From a checkpoint of a small transformer trained on Wikipedia: a variant of Adam for these matrices.
Each number is 50 + 10 x the weight over its row's rms, rounded and kept within 0 to 99. Layers, rows and columns count from 0. The size before them is the row's rms in percent of the matrix's.

# up: layer 3 MLP up, 1024x576, rms 0.0291, rows 610-633, columns 96-191
# down: layer 3 MLP down (transposed), 1024x576, rms 0.0224, rows 610-633, columns 96-191
# gate: layer 3 MLP gate, 1024x576, rms 0.0269, rows 611-634, columns 96-191
up610 107:56 51 68 54 59 30 59 62 53 45 47 37 56 40 78 34 52 35 42 45 44 46 57 37 39 42 50 50 48 33 62 68 47 55 60 45 51 55 36 39 51 52 55 43 51 21 54 49 57 56 45 50 44 73 50 50 50 39 35 45 55 62 56 39 50 57 41 56 62 36 59 36 49 54 44 35 63 52 49 44 58 61 52 39 60 53 47 55 57 33 52 54 60 66 42 61
down610 106:45 58 61 67 59 46 38 37 58 60 63 48 47 49 75 38 54 47 57 44 55 46 51 54 49 53 51 61 54 50 57 61 61 61 45 37 58 40 51 69 61 51 49 36 63 60 32 55 57 53 44 53 51 54 49 47 42 50 47 46 36 63 52 60 44 47 49 50 49 45 53 13 69 57 60 56 60 49 43 52 48 56 56 44 55 53 37 63 51 44 57 53 57 46 41 48
gate611 101:45 46 60 48 32 59 42 44 57 38 40 50 55 41 49 41 54 41 76 35 39 50 48 46 50 47 62 41 36 49 45 50 43 65 56 50 65 50 58 49 54 55 51 40 53 28 55 38 34 37 44 61 42 44 46 42 59 48 67 43 36 52 50 64 59 59 52 47 43 52 35 56 41 45 47 51 59 41 48 55 56 51 43 31 31 46 59 60 55 57 61 65 49 72 52 50
up611 090:52 46 35 73 69 66 61 44 61 39 52 52 43 56 44 53 53 41 55 52 46 52 54 47 65 41 38 33 58 55 41 37 54 27 36 65 45 57 40 47 42 61 49 30 50 64 53 59 51 32 45 51 57 64 52 25 61 40 49 40 38 53 45 32 40 43 55 54 50 42 45 63 71 52 55 43 61 50 39 50 52 60 59 47 44 57 63 43 48 65 51 35 50 44 54 50
down611 095:52 56 51 33 35 39 55 56 58 61 54 47 44 45 58 56 45 55 60 54 54 47 42 48 39 66 59 65 43 50 51 64 52 57 60 36 39 47 63 64 58 37 59 58 54 58 48 41 62 64 51 42 46 37 50 74 46 61 40 64 51 56 48 70 47 43 37 38 51 47 56 39 31 56 45 59 53 55 52 49 36 45 39 61 52 48 40 58 48 49 49 58 62 43 44 43
gate612 093:45 74 36 61 58 57 44 47 54 50 66 48 42 49 38 45 47 48 60 54 61 60 43 37 44 60 57 47 44 58 71 42 51 52 51 30 49 60 41 61 59 34 52 66 54 38 39 46 46 50 35 35 58 52 43 55 59 35 55 53 60 61 49 45 51 52 63 57 65 43 56 44 45 41 65 50 63 34 54 46 37 58 40 54 66 35 40 42 48 44 58 39 47 48 39 52
up612 094:55 54 58 72 37 28 43 41 41 53 34 56 37 59 55 72 47 49 38 35 65 39 49 60 39 53 57 68 38 46 47 52 56 33 50 50 48 52 49 44 49 55 46 56 50 43 46 49 65 62 42 65 35 37 51 56 54 61 58 59 57 47 48 61 40 28 53 42 56 62 46 33 66 49 46 67 51 53 43 40 40 80 60 63 43 62 50 60 35 48 46 50 52 48 24 40
down612 094:56 79 46 57 67 59 43 41 56 58 67 51 43 48 58 55 43 62 66 48 57 52 38 23 66 65 57 48 34 55 60 43 67 53 45 46 42 66 44 73 50 46 56 53 32 56 49 44 47 47 39 37 58 52 45 37 67 26 56 60 53 61 56 36 50 53 51 80 68 43 48 41 62 62 49 25 45 44 36 46 32 46 46 55 60 34 55 51 49 60 58 45 63 48 38 45
gate613 100:62 60 29 41 42 50 57 56 62 54 56 50 67 66 72 62 45 41 51 47 57 64 49 72 62 43 49 68 38 53 57 38 49 65 49 39 51 61 47 61 66 47 45 57 60 35 57 39 61 65 44 52 50 56 50 39 53 61 51 48 64 49 42 61 43 45 39 46 41 43 48 47 50 55 42 64 54 57 62 66 60 56 47 49 43 44 54 34 38 67 64 63 34 46 50 43
up613 104:56 55 50 41 63 46 51 39 46 44 41 41 55 43 41 50 56 53 59 69 60 55 50 60 42 58 47 58 57 45 46 44 52 34 53 61 42 40 48 55 63 42 52 40 41 39 50 48 43 44 58 70 32 54 62 45 49 39 52 48 47 45 33 36 57 53 44 44 69 51 40 47 59 63 63 63 68 58 63 43 60 56 50 54 56 42 39 45 36 39 63 47 45 58 62 62
down613 102:59 42 49 55 50 63 59 45 40 41 57 51 62 54 57 40 56 54 66 47 58 43 50 43 25 59 48 43 49 60 67 48 49 54 59 44 61 51 25 45 43 76 45 62 32 34 43 42 64 49 50 58 38 52 38 53 63 55 59 51 57 57 50 65 55 50 57 59 56 75 56 40 47 56 50 54 48 63 49 60 51 48 52 50 44 45 34 44 48 36 60 41 57 41 47 40
gate614 086:37 55 40 56 39 42 49 31 57 56 47 40 44 69 59 66 59 53 57 67 53 57 42 46 57 39 49 48 69 43 46 39 49 47 52 47 45 39 41 53 59 60 51 49 42 33 53 39 45 70 37 55 35 61 50 42 57 45 38 60 65 46 54 58 56 64 50 66 67 37 73 41 61 49 48 54 48 44 43 60 39 55 50 54 62 72 61 48 45 46 69 39 57 48 60 38
up614 083:53 61 43 49 46 46 36 60 47 47 46 56 57 37 36 40 71 51 44 50 56 55 54 63 61 67 56 68 45 61 46 55 38 51 46 51 63 55 44 66 48 53 44 55 63 37 47 59 59 34 55 53 60 47 50 68 41 50 44 44 48 54 37 47 42 38 44 25 41 53 60 60 60 55 46 65 43 47 57 39 51 49 37 44 27 17 48 57 35 70 47 42 32 44 46 49
down614 088:34 64 50 52 45 49 39 48 62 62 41 51 35 51 61 36 77 48 50 66 57 52 43 45 64 49 47 48 59 64 46 47 47 39 53 52 56 34 61 60 57 60 60 40 56 47 54 37 65 67 44 51 40 45 48 36 48 54 37 64 69 60 49 65 61 64 48 56 40 37 63 56 48 56 59 52 31 51 57 66 42 71 41 48 55 56 58 55 49 55 64 28 55 46 63 42
gate615 098:56 64 47 62 31 36 38 52 41 36 47 54 57 39 49 50 54 38 57 53 49 48 48 50 39 51 41 33 64 36 41 65 34 46 49 66 59 62 37 42 64 54 62 60 61 44 41 43 51 49 41 58 38 44 46 60 63 45 36 55 50 45 43 46 46 49 39 43 64 55 56 51 38 33 32 47 63 58 53 61 45 44 58 67 38 49 42 46 35 59 76 52 66 43 60 44
up615 102:45 56 57 38 61 49 31 62 54 64 49 56 50 28 47 47 70 56 62 43 29 46 51 44 54 48 60 52 54 68 40 44 55 43 47 44 54 28 66 50 41 40 53 42 48 61 38 44 48 33 69 57 63 61 58 48 60 63 48 45 41 57 49 46 53 43 46 47 40 42 50 40 57 45 63 58 44 53 42 44 69 51 64 41 46 29 59 40 48 36 57 60 48 52 45 46
down615 099:48 57 45 47 58 52 49 61 30 44 64 42 51 49 32 53 42 49 62 55 51 42 43 46 53 41 44 62 57 53 36 49 48 75 48 63 32 55 39 44 59 53 41 40 72 60 40 43 54 51 49 62 64 45 58 68 42 55 57 54 50 51 35 52 33 44 39 49 63 56 56 45 50 60 58 36 47 60 60 51 54 62 46 54 50 54 46 50 57 37 38 47 61 39 51 56
gate616 092:49 49 53 41 46 40 50 44 47 46 46 51 49 43 34 47 27 48 41 49 48 39 21 53 61 54 53 56 44 47 48 67 58 57 62 68 31 47 65 52 47 35 52 68 42 43 43 64 54 51 30 37 49 54 58 51 34 52 45 51 44 52 38 67 29 60 54 41 49 52 60 20 49 44 55 71 71 44 34 66 41 44 41 65 60 62 38 55 46 40 50 41 59 52 70 47
up616 089:47 47 50 72 43 30 52 63 55 55 71 46 45 53 75 62 55 49 67 35 68 40 57 34 45 55 54 40 55 49 47 51 51 21 34 43 50 53 45 55 62 45 36 40 44 51 45 45 61 57 57 76 38 58 44 55 68 74 54 53 45 50 60 31 45 46 36 48 55 47 46 47 35 49 64 40 51 50 69 28 40 51 52 21 50 34 68 53 55 46 58 45 32 53 61 55
down616 089:57 35 67 58 65 27 49 43 52 47 59 40 41 71 59 55 42 48 38 45 68 35 44 32 44 69 56 60 47 37 40 60 56 45 51 67 48 48 37 59 46 45 48 71 39 45 45 57 40 56 37 58 44 45 59 49 48 61 69 53 42 53 59 50 46 57 48 57 40 52 66 44 55 34 53 57 56 46 47 38 47 50 56 61 52 39 37 61 54 47 65 39 53 43 66 47
gate617 103:41 60 32 71 43 49 66 36 49 69 61 52 43 30 61 59 45 42 56 58 58 48 49 53 73 59 34 60 29 50 32 50 56 62 48 34 49 47 49 38 36 36 66 36 39 61 51 43 66 57 39 54 55 52 51 53 60 46 54 56 55 32 65 52 47 58 43 58 60 49 51 55 51 55 47 41 63 58 45 58 44 52 26 69 66 43 41 61 55 48 56 31 66 42 48 37
up617 098:47 42 51 43 63 37 40 63 40 37 54 60 71 56 32 58 45 50 37 37 51 34 49 60 47 56 51 50 65 36 34 61 28 45 51 53 45 51 45 67 46 54 45 50 55 66 47 42 62 34 60 40 61 66 47 64 24 58 41 54 56 58 53 29 59 57 42 44 55 64 54 36 44 45 63 39 50 64 58 49 44 39 53 52 60 63 44 51 35 59 53 48 52 69 50 46
down617 094:49 57 62 46 45 44 29 33 60 37 38 36 42 33 47 52 04 43 48 38 45 69 57 52 52 67 34 37 50 56 37 52 46 52 42 55 45 40 52 51 32 42 62 32 33 47 65 36 54 52 59 49 43 61 26 47 57 63 64 60 55 40 33 60 54 33 47 46 53 40 67 40 60 59 39 35 63 58 66 36 45 53 52 52 38 49 28 74 48 45 54 47 70 43 66 32
gate618 091:48 45 47 75 54 40 54 49 59 30 49 43 39 38 44 57 41 64 71 66 61 62 36 39 53 42 63 50 52 42 46 65 43 36 42 50 42 71 43 53 64 59 52 40 38 50 38 52 58 68 30 57 48 46 50 60 42 52 43 60 48 48 54 51 55 63 58 57 45 41 52 40 57 35 49 51 59 44 46 59 43 52 42 65 35 49 43 54 38 54 58 40 38 53 44 51
up618 092:36 62 31 47 40 47 60 43 41 56 52 41 70 63 44 62 54 31 46 28 57 34 58 60 45 61 56 57 64 42 43 61 41 44 55 49 46 36 49 59 61 36 35 49 57 53 54 54 50 54 53 40 41 65 67 51 68 68 41 47 67 37 57 46 31 48 45 40 45 55 54 52 50 55 62 60 47 49 47 34 41 51 48 47 51 50 49 33 39 52 48 57 32 28 55 48
down618 092:44 66 47 68 46 47 57 51 52 35 34 43 56 47 42 64 42 51 62 49 52 60 37 53 53 45 46 50 57 38 44 52 51 45 40 43 52 59 41 53 41 49 54 47 48 39 52 66 71 76 37 45 55 44 66 35 41 51 40 49 51 58 69 52 57 52 73 46 61 61 42 50 55 35 36 50 43 60 52 47 47 46 53 64 56 51 48 55 50 41 57 58 52 46 39 57
gate619 096:42 73 61 80 43 42 39 53 61 49 33 46 45 32 39 47 50 52 44 44 46 62 47 51 36 58 40 48 48 47 78 50 46 63 45 56 54 57 39 45 49 38 50 46 48 50 54 60 39 71 62 43 37 61 63 67 44 53 58 59 43 62 48 61 58 43 54 59 56 56 71 46 38 50 30 50 65 80 51 52 47 35 53 64 72 55 41 40 58 58 41 44 53 32 46 53
up619 099:64 53 54 56 56 45 24 69 49 55 38 37 50 63 56 40 51 49 51 47 65 64 46 48 55 36 44 55 64 47 59 50 46 62 35 49 37 42 56 51 63 73 35 46 62 33 60 65 51 58 46 30 60 42 44 46 40 53 61 40 36 53 66 42 59 49 55 57 61 59 49 59 39 49 51 50 47 59 37 59 55 43 48 49 42 50 52 32 61 44 41 39 50 52 53 70
down619 100:45 26 40 47 34 67 45 45 19 43 41 52 50 69 52 51 39 33 76 43 52 59 48 57 57 47 38 40 51 29 63 42 47 66 52 40 38 52 30 46 31 50 51 43 41 39 44 39 53 49 49 44 48 46 56 56 58 46 57 43 57 35 63 43 36 69 52 46 62 50 45 65 49 51 45 49 65 56 40 54 49 59 46 58 40 41 52 50 55 59 54 52 46 57 55 58
gate620 100:52 43 40 51 52 42 66 48 50 54 35 52 35 57 53 59 54 40 38 36 44 65 71 63 64 54 50 56 50 58 51 44 59 51 42 52 34 70 64 49 41 39 38 29 63 44 38 58 51 52 35 54 40 51 48 44 39 64 58 41 35 51 53 43 50 26 43 63 35 37 49 60 43 43 48 59 70 56 58 49 62 55 46 45 67 38 49 66 75 58 38 48 52 56 64 57
up620 088:47 66 51 30 50 69 35 63 46 46 21 50 38 67 58 40 55 36 56 42 34 58 44 36 63 56 36 33 41 58 45 43 69 65 45 47 50 55 49 67 54 44 54 42 38 58 70 44 65 42 45 47 55 40 64 71 57 47 52 48 51 42 53 61 44 49 50 64 29 45 56 40 72 54 56 37 53 61 52 39 53 43 54 57 41 46 48 56 47 31 45 46 37 40 37 48
down620 093:58 45 45 61 47 30 64 40 35 47 59 53 60 35 34 59 43 43 42 44 53 55 43 55 42 43 67 70 59 45 49 44 42 36 51 61 49 45 48 40 46 48 56 63 58 38 41 46 43 63 43 41 39 51 38 32 58 42 58 61 40 66 40 45 64 44 55 60 68 64 33 43 17 46 50 50 42 42 50 60 43 52 41 42 49 42 46 34 45 66 61 58 54 51 71 46
gate621 090:41 52 57 53 63 40 46 43 51 51 30 34 36 56 34 56 46 51 31 44 45 42 54 43 55 34 43 41 23 46 46 52 56 55 50 61 63 64 39 56 46 41 62 37 52 52 51 51 67 43 48 46 32 69 56 36 53 71 68 50 62 42 52 43 54 36 35 51 56 33 67 64 50 54 37 53 59 40 63 44 41 52 64 55 43 48 39 58 54 44 45 39 45 52 44 67
up621 110:68 67 51 32 42 52 64 65 51 39 64 59 57 65 46 56 64 49 39 49 42 49 72 39 52 52 54 54 64 59 40 43 45 30 62 39 52 46 46 37 64 48 31 57 63 66 37 46 60 46 51 62 50 48 35 66 55 54 50 54 56 63 48 41 49 50 54 51 45 59 48 40 50 44 53 39 48 51 49 48 40 52 46 39 48 48 70 74 47 65 59 59 56 54 51 58
down621 111:64 56 44 47 54 60 39 51 34 60 52 64 50 58 36 66 53 49 38 48 50 42 65 39 47 37 58 60 42 39 51 40 41 26 58 52 47 35 40 52 63 32 48 48 56 49 44 53 57 36 45 58 53 56 47 61 62 47 49 61 50 48 54 43 68 50 50 50 48 44 58 29 48 44 42 54 44 35 58 44 39 56 51 43 55 60 70 67 53 66 64 61 54 60 54 59
gate622 114:41 49 49 51 48 52 74 68 51 55 38 52 47 47 47 44 41 49 57 38 36 46 30 59 34 60 76 34 50 45 53 48 45 53 51 71 46 45 31 60 45 59 60 64 33 52 35 61 74 45 38 36 49 58 36 61 44 48 49 44 43 47 38 37 40 55 61 47 62 47 54 32 54 40 31 46 59 45 42 40 53 49 50 57 56 48 36 40 46 30 64 38 60 47 59 59
up622 102:44 58 54 30 51 40 54 59 47 53 47 66 52 50 67 73 46 58 51 51 48 53 69 56 57 51 60 47 64 65 47 51 64 45 55 62 51 82 52 56 46 46 53 61 48 37 46 58 49 47 39 51 54 49 65 58 39 51 55 59 81 43 52 49 42 51 60 52 48 42 78 41 51 43 40 44 56 34 53 63 44 44 58 32 48 52 61 57 57 46 43 45 77 58 43 37
down622 109:48 48 19 59 66 51 42 40 56 49 59 45 53 46 51 47 51 51 54 69 52 60 61 58 44 52 51 61 39 40 48 63 40 46 35 35 53 33 42 51 61 35 47 56 49 57 28 46 80 57 65 53 57 54 63 35 65 52 58 51 46 57 64 43 54 49 50 55 47 46 53 44 52 65 52 53 56 65 66 39 39 55 36 60 55 34 64 63 50 59 45 58 38 57 51 54
gate623 100:52 48 44 49 36 36 59 47 49 42 57 55 52 49 51 43 48 44 56 45 56 39 60 54 32 54 64 66 41 66 45 49 52 57 47 50 40 40 40 63 56 32 49 68 45 52 48 37 54 46 57 50 46 36 47 68 54 42 52 48 50 49 46 58 45 61 43 28 58 57 36 45 48 43 45 65 61 50 45 54 36 55 55 59 53 48 43 52 57 59 52 58 31 36 60 52
up623 115:63 48 41 39 46 69 58 50 44 53 43 73 48 55 53 65 41 54 56 32 55 31 41 45 51 35 66 31 53 75 42 51 57 46 33 57 46 46 49 49 36 36 48 58 45 49 56 30 54 57 48 48 56 40 46 52 63 45 62 36 44 50 50 40 51 56 49 51 66 69 27 61 54 29 40 49 60 68 54 55 57 41 49 57 53 59 45 40 72 60 54 60 38 35 54 32
down623 108:44 45 46 50 44 60 53 44 51 60 46 59 41 55 40 55 38 61 56 35 49 39 40 35 60 41 42 34 42 54 45 66 50 34 44 73 61 52 66 64 48 36 42 62 56 44 60 45 57 62 60 54 62 47 47 54 62 72 45 42 52 61 38 36 56 43 49 54 57 75 37 40 45 45 32 40 51 61 49 48 65 37 44 54 57 59 51 37 59 52 60 43 43 42 47 24
gate624 090:54 51 52 60 66 69 67 40 46 36 51 58 37 46 60 43 44 46 62 44 33 48 59 40 70 54 55 39 45 42 60 43 76 49 35 53 41 60 52 45 37 57 42 46 53 30 61 50 45 53 41 66 53 48 42 34 49 38 68 53 39 47 48 48 59 58 59 72 52 34 45 51 55 46 47 28 57 48 47 45 54 47 37 44 50 46 45 53 62 61 24 39 44 73 53 53
up624 084:61 21 30 59 47 36 63 49 40 60 69 67 48 48 52 56 64 64 55 47 64 39 62 65 63 43 34 62 57 46 55 50 53 33 52 56 29 68 52 49 50 39 39 58 53 59 67 40 44 49 47 53 35 64 46 46 46 41 51 55 66 50 60 44 59 46 57 52 52 36 43 55 43 45 44 41 50 66 57 51 62 57 45 38 50 43 54 45 45 42 61 42 48 44 63 54
down624 089:31 72 61 32 40 68 39 51 52 45 29 35 56 62 48 35 36 34 41 49 29 53 51 39 45 54 70 37 46 54 46 54 41 69 42 30 72 29 41 45 43 63 62 42 44 48 33 49 58 44 59 47 52 30 59 44 55 68 39 53 41 51 38 66 43 53 53 50 47 71 53 48 56 57 51 61 51 37 41 52 47 48 58 55 56 62 50 55 57 54 48 59 62 52 47 46
gate625 106:37 60 43 50 39 50 51 54 62 49 62 52 65 57 50 52 37 51 64 51 55 47 66 39 46 52 56 37 43 48 51 60 39 47 39 48 54 48 64 67 60 39 66 46 38 45 49 42 46 56 41 40 54 64 57 42 43 55 43 46 53 44 49 46 63 62 48 15 52 55 60 40 43 41 62 56 32 42 46 50 48 62 55 54 56 53 47 42 59 40 48 48 52 49 25 37
up625 106:48 36 45 60 52 56 45 49 51 36 29 57 62 62 61 44 50 40 49 43 64 18 60 55 71 56 70 51 59 55 55 55 58 58 51 38 39 31 51 44 44 51 44 51 44 49 52 45 49 58 72 63 46 33 63 29 46 52 66 57 60 50 36 62 56 55 51 58 47 38 51 39 47 49 61 45 47 64 47 54 66 64 46 56 53 55 47 69 31 50 45 52 42 48 41 40
down625 108:46 46 59 50 57 61 31 49 62 52 34 54 35 48 43 53 44 35 46 40 69 57 34 48 48 48 45 51 48 25 63 42 54 52 44 72 51 38 53 35 58 53 43 48 50 43 64 53 53 49 65 62 53 31 48 51 55 54 54 48 51 55 40 40 51 71 42 47 58 49 49 48 58 42 65 66 36 36 47 26 61 46 32 55 35 58 47 63 45 42 58 58 71 54 36 41
gate626 104:41 59 57 58 65 56 49 61 64 55 54 58 44 48 62 50 47 41 58 74 49 57 32 56 60 53 49 45 32 55 48 39 54 46 60 44 38 50 56 38 47 36 57 58 35 62 47 51 55 52 36 55 48 39 40 48 40 40 48 52 47 40 35 44 32 66 67 46 48 50 47 33 52 28 54 31 54 47 35 37 61 60 55 46 52 41 43 50 40 58 51 35 50 54 40 38
up626 091:60 52 40 71 57 44 46 23 43 41 51 29 47 74 62 56 60 35 51 46 52 54 58 45 51 48 47 41 49 43 42 57 51 36 62 53 56 30 50 52 46 50 38 62 72 45 51 59 64 58 57 49 56 63 63 41 55 51 46 56 53 55 46 55 52 45 38 44 39 50 48 50 53 60 55 55 68 44 27 29 52 53 66 60 45 50 49 64 45 73 53 51 42 55 53 55
down626 098:30 33 64 55 57 53 69 68 49 56 50 54 49 43 49 31 44 46 49 44 43 44 34 54 46 60 62 38 57 61 49 54 38 62 55 60 41 53 30 46 45 51 60 52 47 39 45 44 49 44 45 54 46 61 23 58 39 54 44 47 41 45 41 51 44 71 56 45 59 54 43 50 44 50 35 37 47 57 75 50 53 55 48 49 48 42 45 31 38 39 40 58 54 48 44 42
gate627 101:43 51 25 71 51 32 36 45 44 40 56 35 46 32 41 51 45 48 49 53 59 25 71 44 49 48 42 60 61 56 58 63 58 42 47 36 53 47 44 46 64 64 54 56 51 71 55 46 44 62 32 51 58 46 67 56 43 64 54 54 58 49 48 54 55 56 42 33 50 36 52 42 60 52 45 61 63 37 56 38 29 49 65 44 48 49 55 35 47 57 35 61 54 54 37 46
up627 113:28 34 31 63 60 29 60 57 45 36 47 46 47 48 55 46 45 40 55 44 57 50 64 59 48 51 58 60 52 39 67 38 47 56 45 39 45 55 50 51 53 54 52 53 67 34 58 65 49 57 61 45 79 41 57 44 54 49 61 56 66 61 39 61 41 50 35 51 63 35 44 49 29 64 29 49 63 44 59 71 50 41 50 44 56 42 52 39 43 69 40 43 54 41 47 58
down627 103:64 58 42 45 63 44 59 54 31 55 53 43 52 64 50 44 49 52 46 64 61 51 55 50 66 53 49 26 60 52 38 29 49 54 54 35 42 61 48 63 45 42 58 41 62 54 48 54 57 47 54 58 44 27 55 52 58 42 51 59 52 42 38 49 40 68 35 62 58 45 40 56 51 46 29 49 44 60 61 51 35 51 39 42 46 45 54 40 50 77 52 44 56 69 34 53
gate628 107:41 34 65 55 41 46 37 50 47 48 22 48 25 47 34 45 38 48 65 63 76 45 50 44 59 57 49 55 50 57 52 47 61 47 66 52 41 55 38 69 39 31 60 31 36 43 48 41 53 59 40 73 33 68 61 55 36 36 44 52 45 53 44 51 62 47 41 56 41 66 43 54 54 59 48 56 47 75 58 41 41 49 66 55 42 55 49 41 43 57 60 68 48 41 40 45
up628 101:59 53 41 50 54 49 61 51 54 56 47 53 48 81 66 55 58 49 52 44 30 56 34 53 42 66 73 50 42 73 53 37 41 43 51 66 33 45 47 47 54 59 57 51 47 61 44 69 59 31 65 50 60 44 41 67 54 55 36 43 47 42 39 50 52 43 73 57 62 68 44 50 56 39 46 54 37 67 33 64 63 53 40 68 44 51 51 56 55 39 64 35 45 56 57 32
down628 103:50 36 65 58 37 55 35 43 52 46 39 42 34 59 37 43 56 45 62 69 74 30 62 50 65 49 42 53 61 62 43 58 58 54 55 51 48 41 28 69 35 50 57 54 33 34 51 38 47 65 37 55 38 53 65 39 38 33 53 62 39 48 37 45 72 49 49 50 38 66 40 51 50 48 42 59 43 63 63 46 71 37 42 32 27 49 46 51 44 55 43 55 50 44 50 57
gate629 093:46 39 41 42 55 40 56 54 62 35 57 46 54 67 40 52 55 37 54 51 67 54 48 40 53 51 60 51 60 51 34 42 40 70 46 61 35 41 43 56 56 52 46 58 30 61 29 59 37 41 59 51 77 46 49 52 33 44 61 52 41 44 43 50 43 54 44 44 59 53 48 47 53 54 52 57 53 45 49 52 53 56 46 48 43 49 53 58 63 59 42 41 54 53 51 65
up629 096:59 57 61 53 57 50 28 54 56 47 53 51 53 49 44 45 57 50 53 41 52 48 58 52 40 30 43 51 61 49 65 56 37 47 47 30 63 64 46 50 47 44 46 45 72 48 64 41 62 61 53 52 42 37 68 58 56 75 56 55 62 55 64 61 38 48 35 47 42 62 60 43 45 59 58 56 48 48 55 57 29 53 38 47 73 63 46 64 43 49 39 59 56 55 38 46
down629 097:40 39 58 45 59 39 47 59 61 32 60 47 45 53 34 57 52 45 47 57 63 43 49 61 64 42 59 64 60 51 47 31 60 49 50 64 40 43 60 53 54 58 38 65 51 59 45 57 47 44 37 38 62 49 70 46 39 34 54 63 34 53 50 56 42 50 45 45 54 61 40 40 40 54 60 57 35 62 46 60 62 47 44 46 48 57 73 52 73 57 55 52 66 47 59 66
gate630 092:60 56 42 52 66 47 49 65 46 70 43 59 56 46 48 55 49 49 47 49 62 65 54 59 39 55 40 56 56 60 73 50 49 51 40 56 59 45 44 36 51 36 38 43 71 74 27 59 51 41 66 48 53 51 20 43 61 55 36 44 50 43 55 56 56 48 45 40 49 43 56 48 46 70 40 47 53 43 50 47 55 48 39 60 55 46 51 46 49 47 47 35 49 40 55 52
up630 094:60 48 51 56 42 63 44 29 53 30 48 50 42 69 46 48 60 39 44 48 34 51 54 51 47 61 41 50 51 31 37 37 43 52 63 57 48 45 60 58 56 38 49 50 45 37 59 55 72 82 51 49 54 46 64 49 55 58 47 58 64 42 44 47 51 48 35 54 35 41 62 59 39 48 60 66 54 66 37 66 47 53 52 58 47 42 49 62 31 74 50 54 46 53 48 56
down630 095:72 35 34 43 60 57 36 54 47 57 56 53 71 48 37 39 58 55 46 51 55 65 49 62 36 61 54 50 63 48 66 41 46 51 49 45 59 40 67 40 49 27 35 63 57 58 45 48 64 53 64 49 57 39 28 62 48 51 52 30 52 46 45 33 49 61 39 46 35 40 71 54 56 61 40 57 50 65 47 56 49 39 48 54 53 29 59 64 39 48 48 50 46 54 56 56
gate631 098:63 50 48 56 58 52 48 36 49 58 53 52 51 47 36 34 58 33 53 58 44 45 28 47 47 61 29 61 46 38 52 52 38 67 42 68 60 46 50 39 56 39 59 61 45 55 50 65 56 66 47 56 45 75 60 81 41 60 43 51 55 31 51 59 44 56 55 19 56 26 52 52 52 73 48 58 60 21 58 44 47 55 59 50 59 48 55 50 54 49 40 50 53 50 56 60
up631 110:54 59 49 49 52 45 67 58 52 59 62 57 49 51 53 63 44 38 36 45 36 53 60 53 44 66 60 52 67 54 51 52 58 64 47 61 38 38 55 61 50 48 74 58 39 30 50 63 46 51 57 56 32 47 50 59 51 59 44 49 42 63 39 54 51 46 59 49 56 51 33 61 51 41 51 48 53 50 52 43 54 75 45 66 80 55 65 53 49 53 47 50 29 55 39 43
down631 103:51 67 52 49 48 49 46 45 46 44 49 39 40 53 65 47 55 27 42 49 50 56 65 46 60 47 67 56 67 53 63 46 52 73 59 38 26 46 46 41 54 50 73 60 33 44 38 61 61 44 56 35 55 54 42 59 42 59 44 48 54 58 42 55 66 55 80 70 62 56 47 63 37 48 47 24 54 52 71 48 62 55 53 48 43 63 46 31 48 52 55 59 41 40 31 60
gate632 094:28 56 50 47 51 31 52 55 48 39 29 54 39 71 35 68 64 42 69 40 53 40 59 69 45 53 37 42 45 56 52 50 52 55 41 56 49 60 35 50 54 44 44 49 47 31 46 56 64 48 54 54 47 53 65 58 29 39 44 41 78 52 46 66 40 45 55 54 61 65 54 35 44 49 49 62 58 47 33 62 39 46 55 64 44 51 42 64 26 49 56 40 56 50 42 51
up632 106:57 57 47 64 40 54 67 44 46 57 55 51 61 59 48 52 35 79 42 54 52 46 39 38 44 43 47 52 45 35 50 51 34 54 52 45 42 45 61 43 63 38 70 60 50 50 45 50 42 64 38 52 56 63 47 58 66 53 48 62 40 47 46 44 31 58 51 22 25 29 56 64 51 56 57 70 53 58 37 55 38 48 34 53 43 46 50 37 69 65 60 50 30 44 55 46
down632 097:35 68 62 45 42 39 53 48 49 41 40 50 61 56 41 55 48 55 61 45 53 52 55 64 46 47 43 42 44 45 38 52 60 53 52 35 60 68 44 42 35 47 57 48 60 22 41 36 61 46 34 56 57 55 64 46 43 39 66 55 61 63 38 55 42 50 61 45 49 54 65 26 40 58 47 49 63 56 23 52 31 43 48 63 35 49 65 63 26 58 55 59 68 49 44 56
gate633 099:60 46 51 41 47 61 30 54 48 38 45 45 68 35 43 35 58 57 43 47 49 43 70 44 51 44 46 41 72 45 42 57 46 55 53 52 53 42 49 58 54 53 42 68 63 46 67 42 41 49 34 55 49 57 56 53 44 58 71 44 42 50 57 66 47 43 48 34 36 51 57 59 50 54 42 61 55 51 53 47 49 46 62 50 37 58 42 52 59 49 57 48 51 39 43 69
up633 092:49 52 47 55 60 67 62 46 52 70 48 76 30 62 60 29 52 58 50 44 35 60 61 46 48 44 50 54 58 47 65 36 53 52 43 55 43 63 58 69 58 40 39 35 40 45 28 54 42 40 50 45 60 42 40 47 40 43 49 45 37 58 55 54 46 45 73 66 42 43 37 35 48 52 63 47 53 47 56 56 59 44 47 57 49 56 56 60 68 68 42 44 61 68 48 48
down633 098:52 37 37 41 57 44 65 48 46 51 46 44 53 43 40 53 53 47 47 32 46 53 59 54 72 59 46 60 46 50 50 35 40 47 34 39 44 56 57 47 33 53 81 39 63 56 51 52 61 52 50 40 47 51 41 39 49 47 49 50 53 25 49 49 64 56 41 63 54 44 41 42 51 43 42 51 66 51 48 48 61 47 47 44 59 52 56 52 32 43 43 71 56 43 46 33
gate634 091:59 68 61 40 47 37 66 38 50 35 43 43 40 58 44 53 49 37 50 36 49 48 54 37 55 63 56 47 65 48 45 41 48 48 68 51 41 38 56 32 41 52 58 57 42 41 54 37 61 65 34 55 37 57 56 47 46 52 42 51 39 41 65 58 54 46 52 51 43 43 61 37 40 47 55 39 45 51 46 36 42 46 47 32 54 51 49 57 39 51 40 43 39 39 37 55